Each number is 200 + 40 x the weight over its row's rms, rounded and kept within 0 to 999. Layers, rows and columns count from 0. The size before them is the row's rms in percent of the matrix's.

# up: layer 9 MLP up, 1536x192, rms 0.0902, rows 1098-1132, columns 0-63
# down: layer 9 MLP down (transposed), 1536x192, rms 0.0887, rows 1098-1132, columns 0-63
# gate: layer 9 MLP gate, 1536x192, rms 0.091, rows 1099-1133, columns 0-63
up1098,108,89,210,188,245,264,181,153,225,202,206,221,177,125,149,204,234,139,250,168,186,161,248,184,238,161,192,220,244,214,171,261,170,219,196,223,190,194,148,148,176,266,238,225,200,235,186,183,165,197,138,263,172,215,169,245,168,223,165,201,226,138,200,223,129
down1098,108,262,148,184,236,98,230,227,220,223,182,238,195,197,214,236,218,216,159,154,127,220,205,185,95,236,126,262,164,195,134,183,224,224,197,208,245,197,178,235,145,179,214,218,203,178,237,298,216,239,180,190,197,221,199,181,197,246,195,248,202,193,149,254,195
gate1099,108,158,192,160,192,235,233,236,149,209,235,194,192,170,183,96,171,164,247,177,261,230,149,238,182,121,174,214,230,192,207,193,158,165,203,137,193,155,163,236,188,218,233,152,218,211,228,155,220,214,244,223,182,208,259,200,185,203,244,160,223,244,250,244,194
up1099,102,153,154,134,271,167,202,261,223,178,290,236,236,167,119,203,259,167,140,203,274,196,128,173,183,132,135,210,161,216,142,245,188,200,234,178,182,164,172,195,257,230,201,264,167,219,169,237,164,241,228,254,236,255,255,173,170,104,201,190,156,195,230,217,200
down1099,103,216,137,226,137,245,202,148,211,240,246,213,223,212,249,200,195,149,156,187,197,234,207,182,210,292,240,159,234,153,207,130,239,253,0,246,213,171,223,165,183,180,195,266,165,201,100,214,225,180,177,115,147,214,162,136,195,210,244,163,218,226,188,153,203
gate1100,094,204,162,192,155,199,257,175,175,230,152,182,169,205,143,216,159,199,166,214,235,209,191,231,179,216,127,138,197,186,250,195,189,191,169,278,176,154,183,121,206,219,202,189,215,175,187,220,285,163,197,202,163,188,210,210,217,284,213,265,218,193,206,145,157
up1100,100,207,137,235,221,181,169,171,206,235,191,158,261,243,319,233,84,158,140,243,182,245,181,227,199,134,138,188,154,221,191,220,174,175,181,183,265,187,216,142,242,164,169,193,198,228,138,163,237,188,239,270,207,209,161,223,172,188,93,222,222,216,191,263,175
down1100,099,258,214,220,158,242,125,174,128,146,215,243,183,217,284,282,120,199,187,184,211,213,159,209,246,171,208,190,141,190,251,153,184,206,160,239,236,208,190,263,139,142,207,220,161,193,145,164,160,200,133,165,243,256,250,261,219,165,198,233,206,140,197,223,142
gate1101,103,146,202,162,182,171,241,184,208,180,203,183,90,206,223,181,192,194,233,227,227,232,249,262,197,160,219,256,209,178,264,158,241,131,212,184,187,197,193,266,194,230,222,108,271,158,173,219,281,163,230,189,247,130,227,202,190,176,204,168,197,144,255,100,209
up1101,098,213,177,193,251,212,135,200,166,293,291,228,198,246,192,165,155,140,179,188,169,246,184,247,225,201,216,209,162,195,204,229,187,179,255,209,213,182,160,313,210,260,179,239,151,221,273,195,172,206,236,204,192,201,147,204,294,246,211,262,162,220,194,219,212
down1101,098,174,219,220,197,167,261,203,183,173,198,153,197,220,259,197,185,258,256,98,285,262,199,185,187,238,154,187,306,141,199,154,179,194,298,203,154,216,224,73,234,201,206,169,183,188,110,154,176,172,223,93,190,245,267,190,152,203,279,135,160,173,207,103,217
gate1102,097,225,154,164,140,268,260,182,241,194,170,229,295,220,126,181,143,263,227,213,172,222,192,195,144,163,122,178,215,240,226,165,146,229,193,240,171,195,209,285,221,257,257,259,198,146,209,295,169,177,248,145,272,208,222,209,242,260,149,173,265,221,170,220,177
up1102,098,208,238,75,168,152,200,295,186,293,154,215,224,266,214,220,226,278,187,241,236,183,179,193,170,177,223,233,205,226,173,173,183,260,203,247,173,152,178,143,239,135,230,280,201,197,203,144,195,187,234,130,187,185,226,193,301,140,199,163,211,221,234,225,196
down1102,097,225,194,227,163,264,244,262,212,193,217,223,274,303,179,187,161,229,232,207,238,214,275,158,190,183,187,194,310,231,204,158,146,194,170,250,201,184,245,197,93,276,170,207,266,222,171,227,112,147,233,252,249,149,217,207,157,258,168,177,183,217,230,250,214
gate1103,100,242,197,247,175,182,263,220,227,225,166,244,252,236,193,228,198,230,207,307,136,139,197,181,287,225,201,182,231,238,211,132,232,261,264,240,208,203,190,237,151,235,96,214,223,223,247,129,184,213,191,201,247,149,215,141,276,201,243,151,166,267,204,154,175
up1103,101,153,122,196,198,137,190,225,145,199,210,201,257,169,229,213,204,170,208,173,245,238,201,152,157,200,224,247,267,210,237,163,176,278,169,140,216,148,205,180,247,170,196,180,180,262,212,221,240,228,227,206,250,181,222,138,152,140,143,134,167,241,176,209,211
down1103,101,216,159,158,220,206,238,197,221,238,244,234,196,195,191,219,245,202,126,249,178,179,193,216,257,175,249,124,211,237,202,237,158,252,387,208,99,222,230,254,118,172,251,282,168,121,191,212,201,240,127,241,248,111,207,216,199,188,136,179,215,219,178,177,201
gate1104,098,243,217,136,201,273,234,182,249,173,261,221,162,204,173,183,192,224,156,209,272,152,142,229,273,202,205,159,119,150,256,207,142,156,195,205,229,180,180,245,183,232,285,251,197,228,234,177,174,213,219,218,199,201,197,208,228,175,212,201,246,222,155,300,183
up1104,105,204,164,246,180,215,241,195,99,213,160,228,184,247,155,132,280,246,179,183,184,167,192,271,85,147,192,204,195,194,295,186,169,207,209,175,234,232,179,196,245,143,176,175,207,207,163,159,220,236,209,159,168,198,235,277,86,189,229,203,226,233,194,205,208
down1104,105,171,150,172,176,171,197,184,246,191,223,298,171,207,221,150,177,173,202,174,143,166,209,248,197,263,215,207,228,213,90,235,224,157,307,190,206,233,131,225,219,207,221,141,181,166,161,189,224,241,206,229,171,225,176,213,135,262,197,201,209,259,218,208,211
gate1105,096,226,124,158,224,259,213,201,174,172,212,265,208,312,229,157,209,204,223,133,179,211,221,226,168,164,221,172,202,195,255,173,137,141,232,197,231,250,236,148,177,254,194,168,237,169,190,218,178,174,227,125,209,168,215,200,159,172,210,214,169,178,260,199,246
up1105,098,133,198,196,196,222,226,209,264,207,194,159,212,166,202,47,261,221,207,233,191,169,215,124,252,204,247,240,175,199,198,235,175,189,166,175,213,259,235,263,271,192,241,174,192,164,262,216,192,187,196,205,298,246,227,192,208,253,119,176,151,154,102,217,215
down1105,098,199,205,215,243,214,160,271,309,264,198,233,192,194,112,217,118,168,198,222,164,175,168,166,210,251,175,172,127,187,199,184,173,197,195,208,237,204,176,217,209,239,271,194,237,109,192,163,293,193,152,155,228,144,212,152,211,184,155,143,238,246,290,230,156
gate1106,105,210,163,238,207,260,215,181,245,219,206,149,190,211,192,279,202,146,215,147,229,176,136,153,176,191,245,130,207,195,209,143,131,175,182,222,173,244,226,160,193,218,165,167,241,124,235,213,224,209,242,200,172,252,192,155,202,190,215,206,233,152,248,192,147
up1106,099,188,269,136,190,221,227,182,185,176,236,205,156,231,184,218,248,265,233,118,211,255,210,272,222,213,199,254,244,222,165,175,216,165,251,147,223,182,168,220,176,203,156,210,274,188,212,238,208,162,196,263,207,209,230,223,230,174,103,225,223,241,143,302,216
down1106,094,162,203,207,164,182,205,151,203,240,182,169,169,168,188,184,216,145,202,166,241,215,231,234,231,196,195,230,229,242,216,238,125,173,199,281,222,220,167,189,227,204,174,117,198,150,165,297,236,194,142,159,147,197,236,194,208,222,156,99,184,178,230,143,238
gate1107,092,235,160,245,247,168,219,161,152,180,196,209,166,198,233,269,211,225,210,197,218,219,146,180,246,235,127,225,220,204,188,165,168,206,195,240,267,181,173,228,288,231,291,183,215,207,221,158,155,245,264,165,164,223,187,168,179,129,226,223,197,204,198,136,202
up1107,091,173,213,177,216,189,166,198,183,166,199,201,291,173,171,223,164,190,208,172,243,286,180,222,228,236,228,174,118,191,232,167,259,204,202,229,234,115,189,248,183,260,310,206,110,249,206,164,239,260,279,147,252,134,223,192,225,205,224,221,257,253,141,260,97
down1107,092,145,107,230,179,194,193,210,214,264,223,246,218,231,185,229,190,258,257,191,151,189,171,181,264,210,181,175,201,221,241,266,199,181,252,201,153,266,242,199,259,213,151,198,221,161,168,189,228,146,174,198,163,198,176,179,116,143,219,158,125,192,225,190,239
gate1108,106,178,139,250,226,214,249,196,221,185,235,224,225,181,244,264,228,149,241,200,217,283,165,212,168,226,160,110,220,190,210,197,231,174,164,315,184,171,148,216,175,239,213,163,149,139,163,219,180,194,207,160,210,196,245,177,134,215,230,208,185,195,129,202,201
up1108,101,187,168,190,228,199,226,197,169,138,250,138,203,160,177,117,114,158,165,233,213,176,253,213,167,235,199,137,181,252,162,263,140,195,254,227,159,187,249,136,165,142,235,223,205,202,207,192,205,170,236,214,173,168,210,187,233,213,233,241,230,261,161,204,113
down1108,102,191,241,233,192,182,140,165,241,211,232,159,149,219,242,169,134,91,292,244,269,208,174,170,198,240,155,203,223,209,255,231,209,202,174,210,220,146,152,256,233,198,171,199,264,254,228,226,186,262,179,227,205,192,235,163,289,190,195,134,238,168,200,171,229
gate1109,106,190,131,195,188,114,248,169,227,165,199,195,250,170,139,195,189,164,280,212,272,234,229,185,254,171,180,237,291,248,236,125,180,210,227,244,185,137,180,182,159,132,110,127,190,200,166,278,248,265,258,238,147,171,211,208,169,177,200,147,205,209,237,198,211
up1109,105,167,190,158,185,253,173,204,154,147,197,209,189,239,189,289,207,236,239,226,222,198,178,176,179,146,160,150,242,214,97,224,207,176,172,230,206,231,212,234,180,191,254,273,237,133,123,182,161,201,208,247,196,262,153,189,203,305,255,241,181,179,116,191,242
down1109,106,211,187,207,188,143,108,188,222,189,149,123,157,223,268,156,144,161,166,244,231,236,226,260,227,164,189,150,227,156,230,243,225,215,270,188,263,95,195,255,170,209,231,274,262,181,213,259,234,200,167,174,194,151,189,226,255,213,188,203,172,236,159,219,228
gate1110,101,255,191,195,190,257,244,179,155,200,229,239,148,234,255,276,203,122,239,183,223,164,233,225,245,231,199,173,176,182,241,215,162,131,188,207,255,146,191,279,202,204,234,306,185,290,221,229,148,240,194,175,216,179,182,147,152,244,256,182,257,180,169,168,207
up1110,106,275,218,197,246,235,183,186,196,256,223,191,203,256,171,258,187,214,148,100,122,182,229,228,227,128,208,202,91,262,210,180,169,204,181,238,166,212,213,143,242,174,197,117,278,150,202,151,270,234,164,142,171,239,191,170,212,206,191,234,235,191,237,233,151
down1110,099,223,175,157,239,227,170,208,204,257,232,210,225,255,249,167,250,167,188,187,190,211,179,170,179,154,191,283,157,300,175,177,230,207,168,216,207,203,174,153,196,204,173,261,239,211,232,121,145,235,210,188,190,176,225,231,205,218,139,252,151,217,163,270,150
gate1111,109,222,221,204,186,204,207,175,198,241,261,204,219,149,186,225,137,241,129,196,219,166,192,199,238,177,188,188,260,129,213,150,164,195,229,267,194,204,193,235,223,188,191,205,178,166,229,224,184,214,214,192,231,158,203,188,254,177,289,216,196,178,207,259,164
up1111,101,188,204,204,197,171,254,181,146,265,181,259,255,194,188,193,230,188,160,163,277,163,213,217,126,185,103,184,198,164,194,168,158,161,202,202,201,225,196,149,159,191,209,257,225,227,131,174,221,197,210,196,213,151,185,175,214,244,258,176,137,165,162,182,193
down1111,107,148,196,189,288,228,247,175,160,178,197,182,273,208,202,184,258,156,171,214,183,189,169,176,175,179,205,247,256,160,166,280,179,151,121,256,165,239,271,152,173,200,152,293,195,251,147,154,256,185,160,254,191,293,194,219,274,208,163,204,183,167,177,153,241
gate1112,105,234,127,225,159,230,176,164,219,246,189,221,160,200,230,200,184,211,183,198,188,164,226,237,172,86,140,202,172,269,132,219,245,123,200,185,182,238,190,223,153,223,238,138,168,208,153,215,280,198,222,160,231,161,176,139,202,190,186,227,237,264,221,181,249
up1112,103,193,201,312,247,175,124,106,159,102,204,184,284,219,243,208,218,175,143,178,254,171,263,250,155,193,193,188,224,226,185,198,194,201,168,239,219,217,201,181,240,241,198,189,185,155,200,234,222,141,210,266,276,211,147,208,188,188,200,162,118,214,200,196,178
down1112,101,195,175,237,176,232,206,253,130,271,165,244,163,191,203,196,192,149,165,167,209,236,238,148,210,224,198,246,219,217,234,183,138,156,240,195,236,187,266,256,244,261,221,194,146,176,198,154,203,211,250,209,185,250,300,173,218,237,242,222,225,151,220,254,141
gate1113,100,257,216,189,194,197,244,170,178,209,228,162,147,209,186,188,207,277,176,204,289,220,227,147,240,209,197,190,317,180,199,182,227,104,325,171,152,221,119,186,215,131,169,225,146,161,165,250,270,182,212,214,225,257,227,173,215,155,222,196,208,171,182,226,240
up1113,099,146,121,212,197,207,186,154,164,102,201,276,200,199,240,128,209,258,193,126,171,191,203,101,248,182,242,234,158,238,175,285,221,184,257,106,164,181,263,191,160,190,217,219,158,185,215,165,249,183,235,170,218,173,231,226,257,161,180,212,237,174,222,222,194
down1113,099,216,177,179,142,215,147,231,185,215,204,204,231,217,208,239,191,173,146,251,123,212,177,201,240,187,151,123,230,249,171,188,215,144,146,208,264,156,296,184,227,210,238,189,198,248,158,180,218,117,212,172,197,114,233,239,166,248,234,217,194,213,170,215,230
gate1114,103,204,159,217,200,196,195,148,220,194,168,220,160,167,187,231,185,190,210,154,215,182,154,121,266,252,141,191,172,198,237,177,271,206,226,177,178,194,259,149,196,252,196,171,155,185,168,216,209,221,219,198,232,269,204,184,202,258,206,238,245,143,186,199,169
up1114,103,178,199,137,189,185,203,211,187,192,195,243,272,227,213,152,200,215,173,236,217,132,247,175,199,223,274,245,285,202,209,178,172,296,172,206,247,210,136,165,235,108,181,161,243,248,175,257,245,208,204,276,174,139,237,293,225,269,200,173,196,281,192,243,168
down1114,090,199,236,217,203,210,162,208,214,166,267,201,201,262,246,233,222,184,159,260,257,311,241,151,222,201,153,223,204,178,181,183,249,195,346,215,258,156,225,230,185,235,156,191,191,81,218,131,201,248,171,147,224,147,171,222,215,163,169,152,234,222,229,193,119
gate1115,097,222,114,175,279,238,153,130,252,225,231,151,187,206,100,246,144,193,215,135,219,207,153,282,192,169,221,248,223,194,263,206,223,237,200,191,204,222,117,173,206,233,220,199,147,204,216,220,230,171,202,199,215,182,198,213,207,224,171,214,202,177,214,224,218
up1115,102,245,230,282,221,243,241,192,215,164,231,143,137,231,166,168,182,206,256,194,185,160,231,267,196,156,146,247,125,179,242,282,193,204,195,166,273,175,224,211,237,200,161,247,176,170,173,186,145,232,212,145,150,239,249,290,204,242,191,204,131,179,168,203,205
down1115,102,250,135,146,167,87,150,193,227,252,153,197,221,171,179,163,228,210,186,201,204,212,158,248,182,257,216,222,225,248,230,145,220,229,219,215,147,219,210,210,153,192,221,176,192,193,238,197,191,252,161,222,253,222,197,139,183,172,185,222,244,176,160,158,239
gate1116,096,153,194,196,122,156,237,184,226,181,242,225,252,196,150,193,240,189,217,201,191,114,215,166,235,156,194,138,294,189,291,264,232,187,198,178,213,104,149,167,193,170,206,98,251,170,246,215,236,187,153,206,178,178,189,223,205,234,187,185,264,203,240,165,199
up1116,092,230,235,190,306,182,188,226,224,237,203,231,224,106,249,291,222,223,181,214,157,260,176,167,251,265,235,204,158,170,232,238,140,196,233,141,224,146,197,219,286,225,210,100,161,210,186,175,207,218,230,176,125,143,219,212,177,188,267,166,208,206,146,198,171
down1116,095,189,233,230,183,165,217,221,234,208,241,176,254,200,212,184,209,223,139,229,219,177,265,229,163,171,199,234,243,205,231,245,179,163,159,239,157,160,204,211,221,256,244,179,262,242,107,178,214,173,266,204,220,193,171,242,245,197,231,160,210,178,220,177,169
gate1117,093,131,222,189,92,174,179,148,244,211,192,138,218,206,246,178,184,175,176,208,240,182,163,263,180,249,179,221,157,152,224,207,166,180,169,214,167,196,164,263,221,221,165,232,238,124,274,214,162,233,113,214,220,259,228,201,215,231,217,163,256,220,235,155,201
up1117,095,127,152,254,197,231,221,202,201,169,124,139,218,298,234,69,232,119,297,182,149,234,200,204,135,192,266,135,181,190,217,206,173,219,133,220,225,224,228,154,219,206,197,183,185,218,235,135,210,225,235,227,236,200,169,241,160,144,208,161,195,240,232,172,163
down1117,095,240,222,195,212,193,184,172,211,204,140,222,157,151,154,194,204,253,224,223,154,227,185,182,189,229,240,169,269,108,161,225,176,181,218,225,226,128,169,114,189,239,147,256,167,205,227,176,169,134,315,174,238,173,204,235,172,184,227,196,163,187,164,202,181
gate1118,102,216,226,243,214,285,205,212,254,292,204,192,229,193,206,238,242,201,189,226,246,198,219,168,200,203,169,236,192,209,169,209,124,191,191,276,245,235,198,235,215,183,227,152,267,191,201,219,211,300,210,261,218,163,239,133,119,160,235,162,279,241,201,173,222
up1118,096,183,200,203,300,192,203,170,200,205,249,225,153,242,176,187,196,170,246,234,290,208,289,150,192,163,166,307,142,212,207,203,125,230,184,176,196,227,195,190,202,150,253,198,221,187,246,108,228,246,224,265,211,185,204,233,236,193,223,166,161,165,218,219,227
down1118,097,184,227,172,220,168,167,180,207,159,167,244,194,171,219,260,203,220,209,166,228,212,153,153,187,229,184,194,267,115,177,86,205,186,196,191,231,130,218,134,209,227,220,116,159,217,202,199,222,200,125,187,218,173,205,276,264,290,206,227,177,90,206,186,165
gate1119,102,205,167,150,251,187,196,162,289,259,167,152,137,161,238,150,203,198,296,216,265,185,148,208,187,216,206,197,205,212,188,207,186,189,150,196,194,238,200,214,175,260,270,148,215,205,238,235,179,202,204,229,254,269,225,167,252,196,218,218,196,189,168,193,200
up1119,101,152,194,210,206,195,196,166,207,106,227,176,189,199,254,229,204,194,199,172,202,183,193,249,256,180,186,210,153,197,210,198,207,198,170,200,173,185,114,151,200,188,211,187,200,222,149,205,204,268,232,251,223,220,265,294,228,190,210,156,140,162,246,144,209
down1119,100,238,183,195,201,215,224,186,213,180,212,238,224,231,227,197,244,198,195,259,228,184,263,240,189,207,257,248,145,183,223,285,132,152,222,226,170,200,105,178,206,216,169,254,226,209,226,222,241,201,209,105,242,228,188,185,170,223,265,195,205,172,177,205,208
gate1120,091,243,160,177,149,221,238,215,176,221,176,223,175,182,167,232,159,244,208,205,310,111,199,209,208,158,230,161,134,177,147,176,229,202,245,188,173,225,204,240,143,246,212,223,163,225,225,164,158,234,222,208,233,187,178,145,214,252,150,223,242,182,196,172,164
up1120,091,179,246,223,277,176,233,184,255,247,206,187,213,316,229,207,154,101,253,231,201,232,115,170,150,226,216,195,191,185,205,198,293,215,156,263,164,235,150,142,163,256,216,238,141,171,175,199,193,166,240,142,188,145,231,171,207,111,197,214,235,235,155,210,238
down1120,094,234,251,177,281,186,162,168,166,224,191,145,179,164,188,235,231,231,210,201,76,123,235,213,171,135,138,140,215,203,229,249,234,146,259,130,207,264,186,192,132,210,191,167,184,176,216,212,164,186,233,256,232,277,171,203,217,208,291,188,202,219,225,150,243
gate1121,107,209,210,254,207,210,226,230,199,233,198,222,229,174,244,253,121,161,274,240,175,232,162,220,152,201,207,158,251,199,224,162,228,202,170,196,189,132,261,185,157,198,241,210,75,196,214,150,176,224,257,216,174,252,207,292,170,252,136,150,241,203,317,168,105
up1121,104,172,260,292,168,146,299,174,184,214,234,243,153,175,199,187,192,107,221,228,212,195,233,222,257,133,246,245,123,173,253,193,217,250,203,141,219,229,176,233,199,216,208,206,261,212,224,165,259,186,231,198,170,238,154,171,138,138,194,176,197,144,192,189,203
down1121,101,197,206,209,164,242,238,135,285,184,242,246,217,203,203,202,212,242,205,213,216,212,151,102,150,187,223,253,249,243,182,144,150,205,250,258,182,221,183,240,212,291,117,199,185,114,154,234,190,210,246,195,203,122,143,137,152,236,275,155,199,213,205,209,166
gate1122,105,259,284,166,168,204,242,130,199,209,168,196,188,253,202,237,195,147,232,168,199,229,70,277,230,148,163,203,263,252,182,194,204,313,161,293,201,227,141,209,197,203,136,218,176,246,206,276,212,73,226,111,191,188,223,157,189,167,213,180,140,229,157,208,205
up1122,105,149,237,169,89,172,183,267,169,210,156,229,128,181,229,195,231,209,225,218,276,129,188,120,205,123,253,189,246,203,185,190,193,225,149,246,328,171,154,194,241,195,232,177,222,133,211,224,175,183,192,183,218,187,166,226,192,198,216,207,233,204,272,236,182
down1122,104,251,168,135,208,195,192,276,206,211,209,129,141,228,178,113,182,258,80,153,255,202,233,221,214,152,213,231,188,191,237,233,262,152,142,129,197,223,215,169,217,197,187,278,194,202,268,154,206,275,175,221,193,234,171,219,218,219,166,220,216,253,276,153,240
gate1123,101,264,234,107,167,253,180,220,166,189,208,208,161,156,210,190,226,176,224,171,223,183,230,213,227,162,180,200,179,176,232,218,128,146,271,259,269,241,228,161,205,241,215,163,234,205,199,205,208,220,203,168,205,201,282,150,157,282,223,249,165,203,237,273,194
up1123,100,182,202,236,187,138,227,165,298,203,103,209,185,247,174,219,210,190,164,142,243,225,193,163,179,188,194,245,263,227,130,177,204,202,225,245,160,207,276,146,203,192,243,118,206,156,235,236,223,225,170,151,161,218,235,202,212,129,260,323,247,244,235,151,222
down1123,098,246,239,157,182,171,210,209,231,183,289,86,155,209,187,219,206,256,190,234,162,220,228,199,120,240,128,202,203,270,191,271,197,196,340,179,172,217,154,223,186,226,171,295,299,216,223,298,236,205,205,201,258,171,221,197,294,170,257,163,188,137,177,177,214
gate1124,097,186,185,193,186,185,207,172,210,269,232,139,301,227,216,166,194,234,187,132,172,205,200,210,248,239,181,201,226,200,192,180,162,139,213,246,156,266,232,231,162,253,161,154,163,250,187,224,218,189,243,179,184,218,183,113,149,157,160,167,186,211,194,225,182
up1124,094,203,80,180,264,172,206,170,227,166,190,121,178,140,296,199,174,186,169,205,154,238,209,168,221,248,195,183,172,208,262,197,180,135,198,210,168,181,235,179,235,214,225,199,288,225,140,194,155,198,145,158,225,187,171,222,215,147,190,165,195,227,172,162,121
down1124,095,199,232,162,222,171,186,141,161,241,167,185,181,245,222,197,192,206,237,193,232,211,209,230,278,155,221,238,199,214,280,155,258,174,128,266,164,182,116,216,210,166,241,231,185,200,204,184,146,256,204,226,157,193,203,230,129,179,286,199,214,246,118,150,194
gate1125,105,269,211,202,148,224,216,169,197,184,256,232,243,221,152,234,207,171,197,303,245,198,273,196,202,117,126,210,139,204,256,122,226,207,161,187,215,240,238,232,217,158,160,208,121,244,254,195,228,183,254,252,193,231,272,168,237,219,194,89,276,169,201,203,119
up1125,102,191,206,256,215,262,248,185,117,187,277,168,229,195,275,209,186,256,209,216,230,176,204,201,234,214,213,261,189,237,198,185,198,116,154,238,306,245,189,214,188,210,179,142,175,200,190,232,168,255,211,196,271,199,241,252,272,217,216,173,184,175,236,273,230
down1125,099,186,214,187,298,202,198,210,195,254,236,187,222,281,278,171,202,188,191,157,161,224,148,222,202,284,223,197,203,265,203,160,204,141,97,174,160,266,288,282,168,172,241,196,229,169,194,168,101,183,233,230,184,195,211,205,218,201,178,198,221,190,169,186,168
gate1126,097,215,122,214,202,262,187,186,220,233,188,171,192,213,154,216,215,179,163,171,191,187,173,228,222,197,192,255,115,233,188,232,236,160,135,235,201,236,239,154,217,221,240,143,161,128,166,137,185,198,252,145,187,187,206,104,212,189,206,309,176,184,208,192,199
up1126,097,267,206,271,216,296,186,189,259,171,201,161,96,220,283,156,151,244,198,210,218,205,125,190,208,216,253,185,176,170,134,154,199,291,228,197,182,267,179,215,238,182,193,201,177,177,253,220,167,246,230,195,197,205,139,129,167,165,196,252,178,154,171,211,172
down1126,095,156,253,155,226,188,226,210,195,226,164,168,182,217,175,239,205,153,166,217,186,209,234,128,279,162,224,169,229,157,209,195,175,188,322,216,258,254,180,217,192,196,195,219,162,222,178,264,215,187,158,236,258,243,215,169,118,191,255,193,252,220,223,184,211
gate1127,095,214,195,250,190,144,258,163,182,210,223,199,134,260,205,229,221,246,217,200,233,228,269,310,163,259,150,166,185,216,179,200,222,217,143,244,146,121,175,206,227,129,185,209,235,199,144,188,194,142,229,111,309,158,186,176,183,225,202,232,230,152,171,215,153
up1127,097,200,219,253,142,238,254,189,197,150,161,143,198,198,174,223,213,152,266,231,258,228,184,211,141,193,169,169,171,235,195,181,203,189,168,196,177,249,189,252,202,195,238,268,217,215,246,136,164,221,167,207,135,186,283,194,210,256,207,215,158,185,194,146,216
down1127,098,193,146,191,196,164,175,165,111,263,166,177,250,204,220,124,155,195,172,219,251,115,211,182,286,151,267,163,233,219,238,254,190,174,100,152,203,159,194,160,140,180,186,203,208,158,124,208,221,242,156,221,191,164,160,259,210,175,222,188,156,197,137,155,185
gate1128,102,104,212,201,213,190,153,169,192,258,218,217,185,172,153,71,194,177,265,221,241,182,201,157,233,206,155,185,176,211,188,215,169,107,166,222,217,176,158,245,226,231,158,149,182,245,187,203,266,233,197,164,169,247,213,185,251,264,217,203,261,212,239,227,159
up1128,104,190,197,194,195,184,205,237,223,174,166,261,243,211,177,182,177,169,190,163,148,162,198,158,188,160,220,137,152,229,216,247,234,187,196,262,174,155,180,165,194,253,215,198,295,203,163,230,176,172,173,219,202,131,165,200,169,257,269,216,235,214,181,255,208
down1128,103,172,208,208,274,254,212,178,217,207,258,246,147,225,237,239,257,197,248,154,215,256,203,229,173,226,202,192,242,176,229,123,126,230,221,251,200,233,236,185,234,119,236,254,169,262,169,188,201,193,157,122,205,212,204,145,219,173,135,143,197,209,193,238,257
gate1129,097,154,260,211,210,276,185,147,214,291,183,162,193,163,210,183,156,267,168,249,238,200,198,74,282,212,258,235,247,183,175,160,209,209,168,210,195,173,260,229,214,205,200,249,155,221,214,148,168,258,189,175,182,136,195,252,271,213,235,183,166,124,182,206,190
up1129,093,126,235,300,195,138,200,241,229,211,183,203,176,104,188,133,184,303,175,174,220,180,222,155,239,164,216,194,185,139,209,158,190,243,102,236,198,187,233,229,310,223,231,281,207,185,243,206,189,235,200,155,203,251,237,222,162,201,232,146,171,160,271,157,246
down1129,093,150,228,194,147,206,208,108,220,232,170,208,195,204,250,253,146,140,200,159,228,270,227,241,117,140,195,185,231,158,231,279,215,188,92,183,269,223,152,275,195,242,184,191,234,210,272,184,177,165,223,274,223,194,239,161,193,238,178,186,232,226,176,190,206
gate1130,097,185,175,144,177,254,256,158,201,172,181,178,214,148,207,181,267,161,185,192,220,150,221,153,153,234,159,186,253,154,287,144,233,223,163,227,152,176,189,115,239,272,175,209,193,223,150,148,167,181,211,186,191,181,230,139,204,193,190,166,225,167,198,251,282
up1130,102,175,175,289,214,196,268,165,190,174,256,156,232,242,191,237,191,119,209,225,216,268,154,290,241,193,196,271,211,159,176,204,233,179,239,199,240,131,184,192,213,225,273,224,170,253,269,280,191,173,230,225,149,212,240,284,152,162,229,190,162,158,222,138,253
down1130,105,212,187,200,167,205,204,220,217,151,165,153,257,143,205,194,175,189,230,183,134,238,205,201,240,215,155,188,234,176,245,203,239,214,288,203,204,159,179,127,213,264,183,211,153,178,131,267,198,227,232,241,130,243,143,235,149,233,182,228,222,221,147,185,197
gate1131,093,170,170,199,213,187,182,181,238,207,248,338,160,227,130,231,144,247,260,208,207,235,126,174,216,196,231,143,200,141,201,189,181,222,199,197,208,211,193,263,182,193,237,235,191,68,176,188,188,152,233,213,209,222,210,280,223,247,116,178,154,150,193,188,211
up1131,097,162,153,201,237,182,194,223,219,194,284,197,203,212,222,210,239,170,180,217,169,213,171,174,194,233,113,253,246,229,196,198,246,248,232,194,106,206,229,221,245,209,215,232,172,193,242,124,239,153,167,195,199,282,251,208,218,206,195,232,229,209,204,139,192
down1131,097,209,153,260,155,211,161,197,165,153,205,225,209,186,100,175,289,208,200,197,166,189,134,147,243,208,246,208,186,209,111,231,176,159,147,288,251,171,190,284,139,184,165,205,229,181,141,265,138,262,293,199,220,169,60,182,181,253,238,199,226,235,200,204,175
gate1132,097,157,239,131,275,201,142,199,220,234,319,250,168,323,262,195,231,179,205,157,255,242,222,211,182,228,234,152,194,173,186,210,224,146,245,142,181,239,218,210,275,204,143,277,199,236,200,148,179,184,258,189,221,228,192,224,223,174,186,243,187,169,196,198,218
up1132,106,274,258,203,103,105,289,212,220,279,202,246,150,184,242,205,184,232,265,231,212,188,185,207,233,149,224,235,185,222,120,216,248,203,221,184,241,194,285,162,215,224,227,220,249,195,196,208,192,233,251,200,171,181,186,293,211,149,231,231,222,146,276,124,201
down1132,110,191,204,98,245,206,231,135,253,193,208,154,281,220,210,261,237,94,205,165,200,245,180,210,209,194,160,175,203,256,151,259,238,245,206,228,142,210,134,191,282,214,223,226,211,231,266,267,212,155,193,185,260,150,239,245,196,240,162,250,148,206,188,246,209
gate1133,105,225,199,183,287,192,229,260,205,203,169,149,238,185,205,193,94,177,213,274,234,204,223,244,189,191,169,145,215,191,174,215,267,236,274,237,231,228,243,202,140,171,227,233,191,237,177,246,221,201,211,230,172,276,152,164,203,177,204,139,148,228,189,221,170